From a checkpoint of a small transformer trained on Wikipedia: width 224.
Each number is 500 + 25 x the weight over its row's rms, rounded and kept within 0 to 999. Layers, rows and columns count from 0. Numbers have three digits each. The size before them is the row's rms in percent of the matrix's.

# up: layer 3 MLP up, 768x224, rms 0.0624, rows 618-657, columns 112-223
# down: layer 3 MLP down (transposed), 768x224, rms 0.0524, rows 618-657, columns 112-223
# gate: layer 3 MLP gate, 768x224, rms 0.0638, rows 619-658, columns 112-223
up618 094:515496499525496466465506503454530519484501490497513491468474436458477465489450509488502531531471487509524482517541568493468488482498522499495523487502473516461497515502512501546569491474477434495514529516495551526499483505490524485433547516481525516509503505507478499506497488517493500503459470511498465502525473494489500505529456442476
down618 096:490545489459519495492544484479484538485491501477473480492495475477537521512553488483483466540438490519454499493489470488500480496531464532471484483508514490488498500487466528494489487481511474494520499509517445451521503507490500522510518507528497503502487489508521505485497477503493524513515536470519497531491532468489508443490565497527
gate619 101:498507496508504456492501501505460528464528501494518498550533472514518474473477512457500516493502485508470532507438488480499465521466512518474489510511516508498495506454517499487537466513477496457518498494521516459508459513474503546492497507528520485522473505488505486510498478528433495508484478460550498496464502490548487453521490515465
up619 101:477427466494523459494507494515473529453544519486518523545507504504513529507509511487484472497498497505554474523497465466508496502482483523530521491473486488509503539479504489538518477523480524478508500530557489446491500474453507533516505530526508530532494507489522520524476506503518524490518512457497507482470528473546460467541494535492
down619 102:500537500519478507501488520486462520564525500495502496546496502489505508506509522433487519487514510457513478505478543497505494506506486478497471477530540531508556518499506500490524477523448486503557514441507499479514513526488515481499444482528524525507468542508456538486507464520480499504495509489517488509541480506492479477499512460486
gate620 104:494528466466470524490494499476521516510496492499506512496540483491527476492456473497442481497524517516545492506457489499548491484457500516490473500493525539504478528514464478570458561531507546512479485546502484498515507475477456503513451515477488508513498479539544517556490505517463523479484541465521513553495501482495517539515501506522
up620 106:517473481450510473541479493502509539505487489514503505514509491507473508501485492504512573470453567533509494514495494476502513515486509486493524468515490484505541527519508520549482475507498537500429459501499547474475489514509540539486527467532520491492530492527532494451499488486514496406523445478496536481519458504491515450470492538502
down620 105:480501476504506477500546525508474531484458442491530473489516506464495503505487521492509460529487508500493496451517479500501506530511518527496494474483521456520489536554492492494512485519530508511478523468504478516457466521480488484472449518465475470466547485497502485503518517507489523514499550522514494523500510497540472490493444479510
gate621 094:482539478491497468481510467518486507491536507493550518493506504456500497531495454512446539500482473495531519503512534475483524521476511492501475535548507532485492484471564541514511477471488502485503526504479470499468472499464473522502475524485496523501496488494505499541515479482502495513447498538498504492498485490507523484504520505477
up621 090:522456514519478517459475522531510476454481481524515457540541508500507492519461521488493490507516480492458480537506523517498539469528499515512535553468512506516554507483500522480526501483536521478489493525469483516528496472489506488510531485497501439493491492513516487491527507495509508485488488439519491449521513491484510489502504510515
down621 093:488493473476550490543494473505495489531551526495476538487503528500456496493549457486508487466533481537505538542524491530521461498486518509486482474480464499496503511543480509508505489516441489445461483536531516463520528532502522469477486522511513468492547493504493524520463527513514500447513542485474504509488516498483519505473486506503
gate622 100:486503466510489518490432504532517488443475520495506535503489474510474518500438496483551501496466497512448523506494506536498493473507529521471480519497501456474466504556502487488501536473501520521522480527522489489488501478482531557480486509493508499480484525506492495473502533499510486481512483519492509519495495491513540502549519485497
up622 095:508517440508518498493541502517495494466497457511501509560529545550456494549514529472492544513491457544479445446506495539480485497494516475459504500512540504467455502481461479454498520451482513533528494488497496525512540480512507513527477464532479536478498506515555486534503512477516476458483443513517524474514523532545531530519524523528
down622 101:461514510496539461525505497516494486486498519480483551505480525444498492494478526502510519518493511446492526532450484471546540495499486548486517480477545502474531507528506496516462483492484457485500521498519497495528501510531480441508524499510505474569516503522511492463513525490505513520455525508464492499482523501522475527508512492477
gate623 105:481514508498520485498476516520475522510497510505486514488523504539458481514484505486489471555499486485538472546469513505496498492481470546479487521521468490478452474547470475484510501527492520563483503459521487516538518512489517495556462474471497511528482467542577482509458501506506511503510522465514455542474492501531488506485516529536
up623 105:471488485473506524533554495483498515519510511505553505480531501489497524490479487522513515476509486540487477523529561517465532505504516484487485444503521504473534505469497510517533511491519494517504484479492532462506497486509506534450450474516505520476484495519507506558458520518538500434523502479499531489537567505514480514537469495484
down623 103:532469471489492472532518506475522485504493468451523560512534493478445483486487513486516488504521508532556474491520514526529513507524512500516464533470500529506471576505516470480515514517528535479547525530483511497536512577502507483520475510467535438495493500502526537506522523508491481494508508517526468528459459488534501494509498489466
gate624 102:506486484502507515522523504530473519470530481492531501479494488462491475478555517469492526488512485501475493503460455466446490499528475489512489536556475501545493471516496492543488464509493508476476492480518517457546512478483512485520459533540486506519517503510492511531496532527503482497440550470485478474492527468572475487524505489500
up624 101:464467532521523537554497523489495477445516489484478498471510534492512472455501491509474581489530484513485509504467472527462511508490534494540533533546504520539433489511514499510495530495497496538520500482521498502486532516468532482466473517477487492494496443516504518516470507516488523460471535509477544533486531495520487514516510540523
down624 100:522485513541506514515482527522483492481497494503530510524494528518500519525458468488518460518484461505491529515495519493503489460532484506458541504505490509505555487481544511492539498447475473482479505480518522528466531484512475498488518496520497579512480501512538521506505514500519504521462487486511504502487513478504522541500510477433
gate625 100:525506510530501493498485496534507495534497501514488527488519479493470497497513479533506490475509491526498497509532484459465493552468472499497474531489484446467526467513489516479491490528516500470510458498492496505568503535478495515511473491516494500477508486498480505450441527509517551493516525525505508510501522466542513493500519540506
up625 102:463519502437445532533492506543488475501518498474500447481474541501510507508502505484516505516492496514512522525457506502487512482534500502481443473557483555499496515529519503487497520531515518510479470492499475520488430486473539504483480483457522514492497479518457476489507531510508499510479516494471509461455489499506483528494521482503
down625 098:527492498514534478462504543504494455514518509464540518488523544505501503497495478512509489510495479532493471527529515502528519485497497491508506498494474498495504509527515547480504534525523478489517453529524492500516451506487525517521494464505544513521528483502501483491489472446484530524475486480463481520491515481510506478537513553511
gate626 100:491525502478557516562486515523512501483481551489508471499487525536435480524551533465468448555518503485481482495541529495510489495479483518483462538523475473538485511537482509546511504491487470519461519505505493483500494556483509509471490536518472483545505504541519541525476533443487506527483494512498489496488478474503491508539507510568
up626 098:517493536493486554517499493481507507523473487525473458536464515511492508504485488500477514523457500539473545463509512488520491479506520479542517482503454508470492510505473508517528507460489499482561534494483504526463498558490536482471500561476484510496509493481477495458544523496487499557490477516463492457500493502496509513496532470533
down626 103:509443489512510479495503501439488544502501498491481506477547484492484512499529513526456492502481506494484495492527464555510463495523485540494516506499492499522510466514508523475479482512508480464482487501472451496498441494516560531498504490515474467513458549540513498484507499539482528418510504450452522486482522473511466463506506481456
gate627 099:469505516521478558481500492482494476521510524486459493520497495528501518452485505476524493484473463489474551483530522496498502512471508520488530519517489517456443504480498467489439502537520510534515502500502505465501521451481489513529511520504502548498475487509482511488507498490522488484470521528467499468520470455494457524508549462495
up627 100:519528519500504493483519549531491484503472478499517484507491469506514514509499502489477570529467482499502461459454497503510493528493510503515474488506472469534518526477491481438575466519471496495473500503490468490479512555551490487495507456510441510519506502523445496544545536511554503457479500522507407478524477512482499476478492538479
down627 103:516508518517509505485535512486485442467489475469498481471511548484507506499499543512521506509469503478479508476498474524476516535453510515501516480524518470490433533509499505515496502555516507532500539486492475522494523494525525514476517486544497509487500490511498518503517525519525504466490496504469483539494525506547493483476529518494
gate628 099:536470468482514474477515516492467529490527475510480486508512542528520523494527522506504530483511466555529511520475508485491504463496503494507534496535528541501493515485502510513515513509543516482515508496467442392467477526518505488520480530481451532478501439481505527474515524526519446521526520453517432491453553503517496520480489467486
up628 101:486506518522478537542527480553486515473511503507562471529510475485488561521510510504515523556509547537445459481516512489494463502498524501496476520494534505507481516478505505491501545499510502496477518511520517512497487530491561512487527501498477490460518490469491535542499488460509527486485491480446545482499453489522475472479500465506
down628 099:488504503563473490504508487543499486502460521526470465431468514527520479526491480492472506484528537490476535533475515488499480534448491498490490518529466548471487540536490524497492475543496466515477519496510513471436510499493480531466494498478505522499542510478534452545525515459500511500500473494504550499491471476493511506500449504489
gate629 089:481471521505506509481522517509468500456531457539548519510514490471512529499531451500471501501513506504516545502488476441516449534487478471490474525524478506468496491490484521509484484508541511499519488484485520504542525479500550536485504456500499519506474516509519492478478456526484458508468504501469483457491520462521523473492484467491
up629 089:498440510490485483512522514535481517515493460482514505488521569441547490521513471483474524514521505527466506505469460501515468547507495452515505483499484484510537513528473505549507524483478478530490476551489510490486519476506505526497510502491536490448507500518501471521464506538512492517506545459465509474518536491518495521528484496478
down629 090:505491470573497505481484476469445466492490499510527480531509481511499479529493521489508493508513479512528517497454491445539480540529490467500537455461488482479498512476462542502487483524503491476477498474486514468497542501511506505490534506499479488502511504498539514469488471485484532515534467529497508483523497479497477457484513532479
gate630 104:521507455488548486514522505514507507511485479485520454456542533522518521477495481524486482463515487453494479498508516453481497500496535519491499516484485511485533463493468489518512505470527525484514521505496513480538507476526489501504471506516509516455471477533504533474479485513520483471480511508516515531491459464501524534559512515480
up630 104:479516494486524511482525516473518421531508481520492505477558474463479450481497507528515481506487497501467508499525496486543535453489499516492508460479481479499502493530462478504522492490523496472533529490475483540561495455551511499530476487523540465470479492508559469513466498529504495508488491504540480508525516492477474537493559512510
down630 109:529464509500476509508517486489535468495496541543513486507488535545526505515522477526544443521480520504523492493509465527488490475484480528465473527531488556480489500486475489513519489476515521529505510527485512486530469529467510536496502541482500470492497453442491521483515507456472521513549513511524487528493478496543531514466454468485
gate631 100:500507465452489494495489500484510486485480549463497462508532517523502508481510488482502486472550451522475535535498509526508501498479484498466507494519520472522497484489452488484488558533508456558530468487486472506449478506526475494472527459467469520483531500470541538512518528479484481502499483543531457506465483503487488545478493430548
up631 102:475504502472526504513492496515463497481502483535491514506474517510498530522509493485490525512481540514497497510521498490493484479496472483525533501491456482475526506524531530507521507474483488499494531512467477499544516495479533512522456484541513447449482560493533473522502461517551461458453502507432517554539506491505475550517490488483
down631 100:488463468495479493514516500496502507493505482499463471554475513524490428506497499487496502531465446489489533512466483522538510491521508481485498501504506513515466503509466514483492506497479472498512519530523508527487456514509498531508526457491458533471549506510522485475466462473458484477484486542478475527456514501464456469504496486523
gate632 096:472529483528501481476506505539493496505476527510518545507549547482499460456469501520555490533506497565506501507434516494485495489504553515529490528529496501508456483516518488515478486506508532496519492483486495501502534468508484492512476471491497528488490488555509477490487516522501481495468493441492516512503486506446477502483498520478
up632 098:498508471497491507518492477487500537487479533505492510541466504490450499477500501454539506461516534513542525518526480525502493487504480502503498500486492511488518534518515531453530536519488483496500494521531489507501462515507472521528518513501486499531520441515537494557506482482488504464488511490508542530543544532522517478511445488481
down632 099:509533465486538483479519523516532514509558515476522530473504532532507474510528497498528475517455509525528483513499519499509523485498464518579543497529483474503510520519472450517547506525484440492494517545478499515532468524487476504519501475528512504486500523487500477487513474518472505531530495531482509509483486469508510479535502479511
gate633 102:500467464450482510491493509511471492494490529516450529504516535486517515541531510500490485525516491519456463484515484518526494475514500481502507546493522505528447498463491478469475528494519508518548490499455479482500513505548452515506463500482504527506495507529522463480494533518504528556459478528495461517508501469518489532557517503533
up633 100:482489500520522487484493508539519553518533460489490509498519470508506526530534514540488500487534545470593471508496470503486477520507495495507491473540462501504503495513520490521483510504482518505484486467497530532556469547512462467500514466522444536475486518524487486514480475508491459495522541463504513531512513444494453489469513506501
down633 103:534564520483492521501498500504526463524452482506492510472502465513506478478533555471493510474474490520501466468524532534487508501485481548570517503486446527471482511486513481497506490450576504488492504500501518499515462466497533528514532491496507439508515512494519496523490542526509520505488489496499485434445500480514487477536493512501
gate634 094:491490476442513536514533493518492479468522522481497525495532463478536458522515485461512526508425525489456461507498495519496494518491469544529513516477543525483541478506513469523499482488493505475514471515567550535467509449519512482515495467472505475494491479550475523522476480479485504493473516507509511439481493467481514541535505521486
up634 092:497476516458527548478526527491513479491482470451495542494510490492487533487484479446500471473474487529508484508526538551516469513487487491513478518480484475510472535539487483526509498508487502479532509469533545516466546496490512488482513484484510493525534482486477504491502507473476540528453453517513533508506478498510510504555497535456
down634 090:510565526505520484511487505481532508519471490532495511542468478486497509479500483482490499470478509459541502439484554509521514493552502510487526513478455513522499518455504545507468450502507505531546501510498459467518492494470494506494504532540519484507483475497508526513482468513485501497481520500541489541456485468483493471499510486496
gate635 107:488503514483497486505458512527556451468480493524485540469497507516492525492493461513515501526505504504519533509511515520500474531475505520491505548508481459538465490500492497481466480495504568487527482528455467517491473496549509490534513481544523477496502508475501541474488491531454523523528493515538524504472542541500519501536513506500
up635 107:497523494491478526484479521494486490501492496457501553537513508471505501468529466497531509497495527532513503487531520473475500438508511484472442458511444488486504521510535526478504442489520546459543492510487549542549484456500498543486510505520498481530543500522517496459467541483538498484540550478467485471465505539496486503507516514483
down635 108:494522535547466497497531515491537498519498506542531515485478494472492469496488485482489486504523437509504494480498513524498510495518520462494521547465517545470542517483498507510520460472465534464490482484489509462491498524494501468531508518509517469477475487499517493521482461485511514526477480516509515511458483486534491501505512512479
gate636 096:530419508521509525492459487525497519495527492489497496495485495511507497462514497493519506440526522532509501519457474491477503478504515478488476511506550522484519475451510507521544500515539498487482530483476484483455528517444480463509539505476510499472499526517479492507509494507488507491485487512468544528511475466530509483519493488489
up636 094:519530525469525468478510485475493488538502466533524478513499488550487477501557472527516461438496511500450517543557538523474502485485490524465466499512503486482512523525529473517506558484482491498448506506471481474543482511491549464511460505503538539501532529467496500532517530501474495488492485490471532519493540499444477532524496510509
down636 099:479481525499468546509524520474525523483518458484521470461484530495537535504503502543478501527479526483513463452494472540466496506505476493453517507560513468529483470472475525485485513501489475478493511509482499511488495495486521527502525459509503465548511501535522507516449503522507496495483525496533453512552487545503539502489499488502
gate637 099:460500476476479459518485491500483537486567483500500507447568514484494489453519498509456474506475544510535493519527486502451490495488514511527502481526440556495522546541498507519516521514481483534459455476513470515498548506485464476497478490495513526491521521499527486503485524502526480499497533491482461506527482504501467535539532513475
up637 102:472514471486514445521479494514524519532492530508484517509476498525470488457438454489477523491516516488528438522496462517483510524527510489528516497513498462467476544533488478473538524520480424472506503557516478465500495535479498503508493491519481505532533480521505511531499447515517506541483519510533525511498491531509482513510492523494
down637 103:511478497499488518481508516515533503548476513488498469482490502436526458478480512481506505451526507503520506499479496492496467493494484502505555482553551487507541494490530506446553544516474521466484532470470513491514445519460502488517494515499453461501509496528483534510493503507476525488465494545491509475519466510498515539514490518467
gate638 101:499526487483476484481528531511506464474497495521514483498521441521436507446512475486492520545484510484531521519482518466473497478472502490480505600517497492454485519509449460457535482465466458472530461506505475486515449526515480476450486482465477494499519524516471490510519473496503526491475535516496482499540474511513502510519491507490
up638 101:499522498494497537493486477494484499485493471472501399552499495503548495539507493518499472534532485492435472466493493517505501525477514491470481491468521537526501508515519512529445503529501497531496495496499483540507503528488562509492477478513454475499485499492516536494493493489535499501503473488490524481523437495515530531480484511547
down638 103:507496509493534455526486505516508482523490502562494542491488439464446506500531484509517427491494505476503526506524489480444547501483456485490514519548515533514519483490506504478507447485550492498544472490544536498489501465492489483504433504519517528476461488495515509460518496496484473497517526535551528503486486518468445498508505521502
gate639 092:556511512495515520459448496464519599498471466531507523489475505504495484544506490516538540504467494521485476519501516489503505499497506507489491475511551516483483512523480487455476490487499522518464528525447527521540528499481493492507464486501517539496482534529536484516494500524476503524497493474505521517504560453493479549536489473512
up639 093:502561498534541510547494501499523495487475483501502529507530501503510507487512520483478490507499490495493481528487507514540511473519480500496506514489524483519525511505554517488513513488506451507479466479499478519518444459503493531520504467478513494476464504508476509478515490442475434525499449482490527520452465504530520498483510490458
down639 092:514502464428511499488482494504532567510500529549520493474450479525482482494513511513525490478483508494559480511510512520481474493487525503532523523512506490441515476510494486481529494539547545498495542486493485484475511485507448491519499528532518493525503471492496499503475498538490458499525493473505475507500430503477481505486482464489
gate640 100:525499462463481518493514508489477499488481510496494478526506540528487492503498481502524499526511512496469515527498492496535497488495508505430436514506478513517478470465523516490533465481498520537473491512473463511444493476509500489458508504484475500452540492495518512528492524521561527464478458481539540446509519534493507507469558471502
up640 098:485513526503562499495489491509484492500507480513515493484513511474525468551504516487501487550516466513481483548501492499536520511507497551488517465454547471499488514509498506523518556496519494535513494476497491485499549500514521462535495491418538508486522503511515488515465486541494514487495477541465517484503486517489510530518524555520
down640 104:545552481499501506514493493526519519441491450532448493510522511537535497515478497536517541484488502468473530516524522503480493471527468511483498533520525499523478479489521482510479488503501503511486469519527531514467471501494493542514466498539515494495529518493506540482494509500483531477496530509482514513456453484525491541463469472491
gate641 097:496504472499521514469484504525510507473512541509522481515502482474458472486533512478498472499469515512494501514506520552536508464474497467493514517508453467554439511490497484489527481534474523522449503490497497495510504501465501469465501496499437496502501570519496518470499515501478509480495482450454507507491535505513521521491505482482
up641 098:460479519482537536514481536498493508495466502459478507506447510511473502485500514461502522505517498540481497506455500510490488467488496466489456526490540505464510486485478524488486504515486501467492525482524487484439488456530494487478527525510483559512459501473507507526487500500512498471456486507491492496501482535455498516476478477487
down641 094:520497493498476472496549513505486521477512472463495478442502492504473480463459541514499515513437526500503467482515494478464509508504542539482499510504443458499513470459519499449463494475482531513496476483508467492525519504504506513491491516494483510435451489477465473466501508534489495489474484482498561506496491492480442489530530495518
gate642 098:490492447503530489529502479498445460516479513539504493511528515545473459498472467504463508519542527529500485513488481501495477521462461533452489501485516489494545538527500482532472499496518551474476464491492507518496492511475494506506486496495473508491487454476506538522471491485533512454550505468528509500470473515530526509507496516505
up642 099:482477471555485483527482487517489495484504475505514490498513546470484484484513511526496510513507464484533524455465516491487478459505473469482519465510491506528487494525504493497532507516530489508573500497507504518478458466561488475491492457555489485474540495494459510486522510497475485480472563508521474555511525491560482509464512473505
down642 103:518499524477502541513510480533532485512501475455496490564490502495478479441482506468519502475458503533476530491550519504499473488514496504526580510463489543463497504533533512538505499480498523502529456513498536515500474520518544491478492488499491533555509493503509500529464502500473480500523519502484523448482497466507521493526474517515
gate643 101:507490488539484497469508524464491531463497498516463479481547545525522503455515466467533469487487532505512503493512485497468513491488509506531480560574529514488545512467515471490498506510539502483490513533468513443486537452508507530519468521466482499510517480516533477504490503497533506527464512512545465502507508524558534489512509498514
up643 101:519505497518517484444496484510474493546492525481492473471518555496512447518557513530532467456451525512440492478527480517465458493546510471532506514493549521525498492487531500504480509439514494501480516496496483473540489444470475530512492479499476543507499484519493510475510499502488538511487467515497525526498508496479502456489469530546
down643 103:478501519486546517508559519466510519478497498499472516499508502509465486537473468489514477531503499505499482521503477478495497444539517502460459491453508514524484499511489486521496484538483484469514539460532530560525521517517506475467504515486505475520500512522463480492481520508540521521533501495521504530500503529503541475500492479487
gate644 099:494500496498463520521477491556520499450499502510532463448455472538473499491481505515500492514535508530468493503522503519502505484473520494486500483524479467496475476499460519524517488461537508528531470508487513491512475487520495542490461508486492498495565457512550493496506492514520547501495502497540494472527505540534448510498482492495
up644 093:494514474512535508503473474514466519517501501479488535475489572505461529480522489507486526468484517509521522489491536482486508471477509477527519493520507467486525485502517517520461496524522515485485487486471497476482523471489469501517502513533480488475514495504511495503469509530442508523503460505487517497522547452513493509475474482501
down644 097:492491493472486475470514520494495422477493530454472557494467492551512527526493486534488469476532503533525490500519522476529533465481526519509464472558523450503552509462473519508553518509501485493519521541487525488516460524535474519502511464500502472491491519492493488482514527516489512474477490552502467490493526492500483489500478440471
gate645 101:463539487466523510545473502482522523482486538512448506503418485501504522484521524472542469522479480488504489487516487509523490506501493492503472513514517458459470496505499460498479495519511527502492517516498496465465514503492528530506484497501500496510474471474504504510486461497538542506510505446507463520476554494477549538516538527561
up645 103:491489520508446447500501507480503543450469404554507493490470548506490515497505512526530451500560500522482486463518496502517512481491483488523503476474501490523517471503549488486489489523487499498515520507511510498445545512470490480502455534526547478443461492532477498493505473558484515532469482498505470474476535508513495531532506459450
down645 106:494517470498502519497495459504507499484511484535524503495518519471534439505455473549523522515522514493474494528468488491488495531521486496466489548497504495553544525512512463493479556476514478508528486488462548526480493529502498512510503520543477481521444490494502516498534533514481497496496482518526486514542484537498531518492515460490
gate646 097:483477466506500471501457540503482492530548533526486502515521505467531459503493485519487468478497507509510489506479476539544443491473485520535508471495518469500500476498496503480502499486505490489480468448496485461511515454514555492547527473505495493522491506544534502568480484497514524449529556470539534517496503510485500540461503488485
up646 097:489543503465478483481515544451490479473499503457515503505523485517498502508468494470519504478535449466507532476474500485481539523464498479477514456532485516523531530527471483467496517482468505498474483480508436475543508487506505493494507522450532496486474494480513479500505514485538519484485513562530477488461462502521523510517536501480
down646 097:506494489508476494507482490461488528525526498554475526500489502530484497481512496464478502457514514506501542552494520511487472542513491513507511539514522481519497463528491470494475555475480478526546493475507554515508432469481515495509493520511534496503493509514478537513496512484445486507478502459455519498542485438487484477521538488462
gate647 100:501535464499496500509515527501486484501531507512483577539514499536482491525519447512495478502506489515464502464492519444464536491475486533520465545506531518497537519539464473501481541523498477521510519514535569522515516516501517476508492496497484527524430491512535514507503496513502504448511521490486527535522470543495492494506538460446
up647 102:455492515498510520515462437485490508538479475461509495504522454528529510495501496506489527478511466450505541484497510489528487548503498495493522497469536487461515538523484472485478512504500516503435491527496492473483533531450486491502469491514470498507513492480473523523509481518513485480455504497496499511455478518496543536529463448466
down647 101:478509500500522516501485524506476510462515510511495502483480513473461501518517507507486481546476479508494476490506512472475539468490528484479523498519450504481468535481522507485491534472488500474485513508457539474484490520517509497492496536487487485511467518453507507491534510459493502491504460471482477551497548491511558489485503512559
gate648 097:523500451493545477525515533506487516527506535520565484450439515487520476498508494545516492513502548527493485496506480509501468527499467527502504522456490481516471486513491448511476479533508505490480482482478537461554535493500496466487487477475534519513518510520514493485471502493528498497516510540529523517512513477502488487562516516489
up648 101:496476494468521497533488488520499502516497570448529485460503455497522481510488514490499490511570535519472526478484496503486445517504475516468494508491461532512481501519496492547472529485508542505520440497490502456497482534514537487502501536465495525512494549485517486479517509506511485492499527478475518477512500466534505499523512512515
down648 101:481460536512479502518500507481501506515441514497556498508485471509516496517505515490540495491455526482518538472499471507495541486493538513523555480504531466488488442491506491493495503489485500474501532500536488502519472473491500504506529504459487499471515532501475511483493481508473524489575465529538481502546463446496481483503464467480
gate649 095:517451519498507472486481545532496523500488522504491463486483494519432554471496495506490507488483528533493493528468508497520447481498435465516470484493502475543471523528500458467502516475451459513477462498526505496466536485508428542508495475505487532525541497516467464556484489513524504540514471530513515495463481502476492515514504490533
up649 091:498499499501499514499509534498504519480534508536522452467535510470530426487478487501464469489513506488542488489496485536496496501524507491510519500512446524516497517508501504579504481470520516401496507491474531522458492508521493476473513468527499518496486445486504477527490513512478498499507492475481489484495523479532497523497473505492
down649 098:510484504511539507518467510504515509547435462483518551518508476491490538507493495537559539469544535492456540483504477466489477517544508511509500473510499521499513508510511536416504517530521497488463502553524471523505527515512506534542507530479476488491504518514521488465512519499486481468509492532499514516499475466471506471504522505522
gate650 104:478506458469501487493479489495512462529455451475513517540514526515479541483555511525475513517521488525513541497519476474502531557475503516519446504489497534504516549499508502522515490488497516499491458491476530489518562482502463503472503513483512468534481509491501535496493522477489511497496526528512496517514463460495521538497487503478
up650 105:494505536521471494505500503513510506474515532476516493501534492502495556489505521512505511496472487539514453475493492518510524477518497516478485506509502552519482501517507488479546480495490573509508503478528493531519499499528498529498478520550495506504511461514480511442512503490549478459471560474514477516511519492493509478495537486496
down650 107:526496486470509490481473479542519464482495478518483515506493511429498504506498503486503504468543525489455508460529474506486502499507525447509496545480530472501499479507503505546513520516485489521521483528492457460502506474532531487465516503473506527541512479525505495526528545523509491487567520487488534477593487481470510487515484505516
gate651 101:516462502494493436534500465525520480490463498485488495546525510474509498453513494481522539473485508537491505525474522460487511505489501542492506476513557516517490508512528491500547522487522507542498495506488473468489503523476484495521512481495520521484478502496483533507478494539495527523505523504479521485509537504526519525536506501568
up651 100:490552515489495477541482537496487467524530502486470525522499539499497535447467476536515515536498479507492516509489482525507484536463493549535461510502469501495501506511479489499581516514521476478498527492507541500462502503526503490468522466485525495508483529509493507497546479521506497526486537491513483521484500493499501486459501486469
down651 099:514552480490480474510460459492537492496486519541512480490509497525505481495500537520522480520500447507519470523476456466499540435487507467483487590502514463488507526465503519505506453495546522495527472510543501493459543457516488554489487501525509474513469484489517472478524469491487481543521511525540515476476516509481511542533520515532
gate652 102:492483513524515458532482492466513493454537529494522505470530491494491486507512529456493495524507505489457491493460486509493519529475538544424496487516489503496493535535507471486476505475527538490504487502508468497512472509543508491501468540461476505470496479509509486488416498514494468490492557510562511495470526469460489509517470484478
up652 100:527485469485500533517480535508522473503474491483436523518471511504501501517518473532516516554490523517518502504497529521495501434461473504491512472473498510506544486520500490528527457481478540509530482504514483526466529536571472488508464483514487509512522497488543505535513500507500553479518482497512523499482500522510483496527487502483
down652 101:485476484490515498504520481461526469493476495514498539515482527498522458468491500563492509494478483508438488506484521506480496496503506501481503502496494515509495481466484501471463486474508543478506441516510463464477492494488522516494545548513519517514471438500549487481510479493507516454513474512519494471491495472526488490491516474473
gate653 091:529515482500504485501534427493495524513511487506516459512480501540536504532548517478467516551500496513479473498481504549490480524474510446490509481503486511522514484453498505491542488469557482548500487506477489458503528537498508465497518477511509533560547451498485499541518480452468545503446481475510512488494470497498461510516496515460
up653 091:481500503493460514495522457497488480449477506503496491513500522527496504513475503505502446484489484467487497509528521481489448501482549484496502541499547507448460470465497501507508556515483460469491475525544477498498479468535499510563496526486481513508490516461501496465538505478489500510502498514488472517525460518515521449460490543497
down653 091:529466478480532519563480486481522463535487497449519539506497457514550521562505477462488561498494510490556532558490477478523491489508491586514478470509467477541518529519514499521481515485472508534510517468500524508504492493540501497507501484469497460506472541518472535472510454511467465511478523468523464477512523459491499477509488426483
gate654 105:497497473489498485515511500506497522523515456534522507516484499480470555500508476479467502485534485533514489518463535489510513511463475512500499485526497433528481505509496515523525491486538515472455479512468535508519516485478504509459516524465570497524529542502495475489502469504507456459444489477460512476495507495514463546505521520494
up654 105:534519485492491492509459518514539472425463488485478503482470472528534487478504533490519498494505561500524509530524549502517517445481510483481521477514501506473524529486509492450504518469455471499481496512484469504508493532503478494472502554501499474551499481489512508487501462492482483497499499496519523509449499504510520503495522513541
down654 107:510533466513531508489496494482506482465513519527529530508465488490520532533488504525477485522500493522507485488492500543517505504510483472540503504504517510482507473513528497526482499535506501546473539520566513530484523535462467511501551490493458557453520478563493504543497510512490527455522510498498458496494482536520487446497506526466
gate655 105:543499516523486526516502513536495511508463510569498526464505493465532496475554499496500493491467538537478470510508507527510489519466503504476485505519496495497468456555457472515487517511525518514500490474514481501483464554487446528477487473557520538531481484485457485480482485529502515499514506497537493510506521502499446504479529498456
up655 105:490481486499472472507474496525517525495465525502502495489533537499515463518531529518481487530502474484479497498514490516481520484493472540511488503532549494527491472496462498510534544490537492544519520464456468503518502559499479470523490514487478484482472464524483482476528496511455489473465434485523482486489544461544488502474516513517
down655 103:519530540481552486497509523505520464445503472485489491478473515513492476541542487522519487498458525464537473509511497529463506520524478553515494465534478524553511486497469445492518484485512506522473475497541515498527546510445504528535515495493497538517472497481510490466500536464546524485537504490526504507453530495474512483526486502483
gate656 099:513495487509489466508501505538524531446503495551512489519528489530429497500485489502545553481471498501505495493452465448480469474473467562485511500507488509517489498562474472501465496467530498482518465548463494467454518495518536482500523482505481522509512497529447521524489459459502542486457530524510523483537502508468495501458544482540
up656 102:561485496484500498459477537498465524477490497471527512492555533509495489578474504517488527486496507525465511464515489521477483501464515494521527462509444486518482529496497494497521480512501497513508482534514481509480546505525504516498482458537507546517501483513519557528496529474545544501503489516482479489490491520502542531498512515496
down656 101:518463538462517524516496520529518468463454487541473481508524458490519521513495496504499485483492457475478492519507494497475494513534476468556535562499509484491523493500538507493441492504532520525522489485536514499474528473486508534466487431525506496564480492496504505536554480492478482487517511481517483537487510472520479481506469489458
gate657 099:453520494457461501487489467483514491491493521532511525484483485505516495482517534459479510473496534487497519464521522495519459505461561463523493565509491508491498491509490486535502558486467488545523519444451479507493507519500492482546523483473483494491502516460492559512435499476516500486492481492496495473475489507456520481494477504502
up657 096:530506492525484499553491498542483530502452510499527486573481491494513526520546521461517542510447508521510516500505459475477512533486492504515494488479478516493510532486491526512513500474491470479516490537461507474515501562496482515487516482530459497513505529495497448470515456464531490500520496499482511498499512484526500511495511511491
down657 099:484537485486536466510510506486511511475557523494506473494470504502537472530511480517515510555485483518536493498480533491517494501504523514507545536485474528471496494532468544490530539511503452507447472505497487509470495498480464488555522486542526524507493516533523491527490499521494482488506497534497459502535494496467473486531538483480
gate658 097:544479467500549499462503495508532518506515503556492538487529495481480512542488474508543491481456486552494481510512532510492464463493515505449496505487488518479437496517508492538435495492486541476530519463479517462512505474519504487541476499507486522495525499517532512507477514505517482484499524512451500463551510496562521525538493506521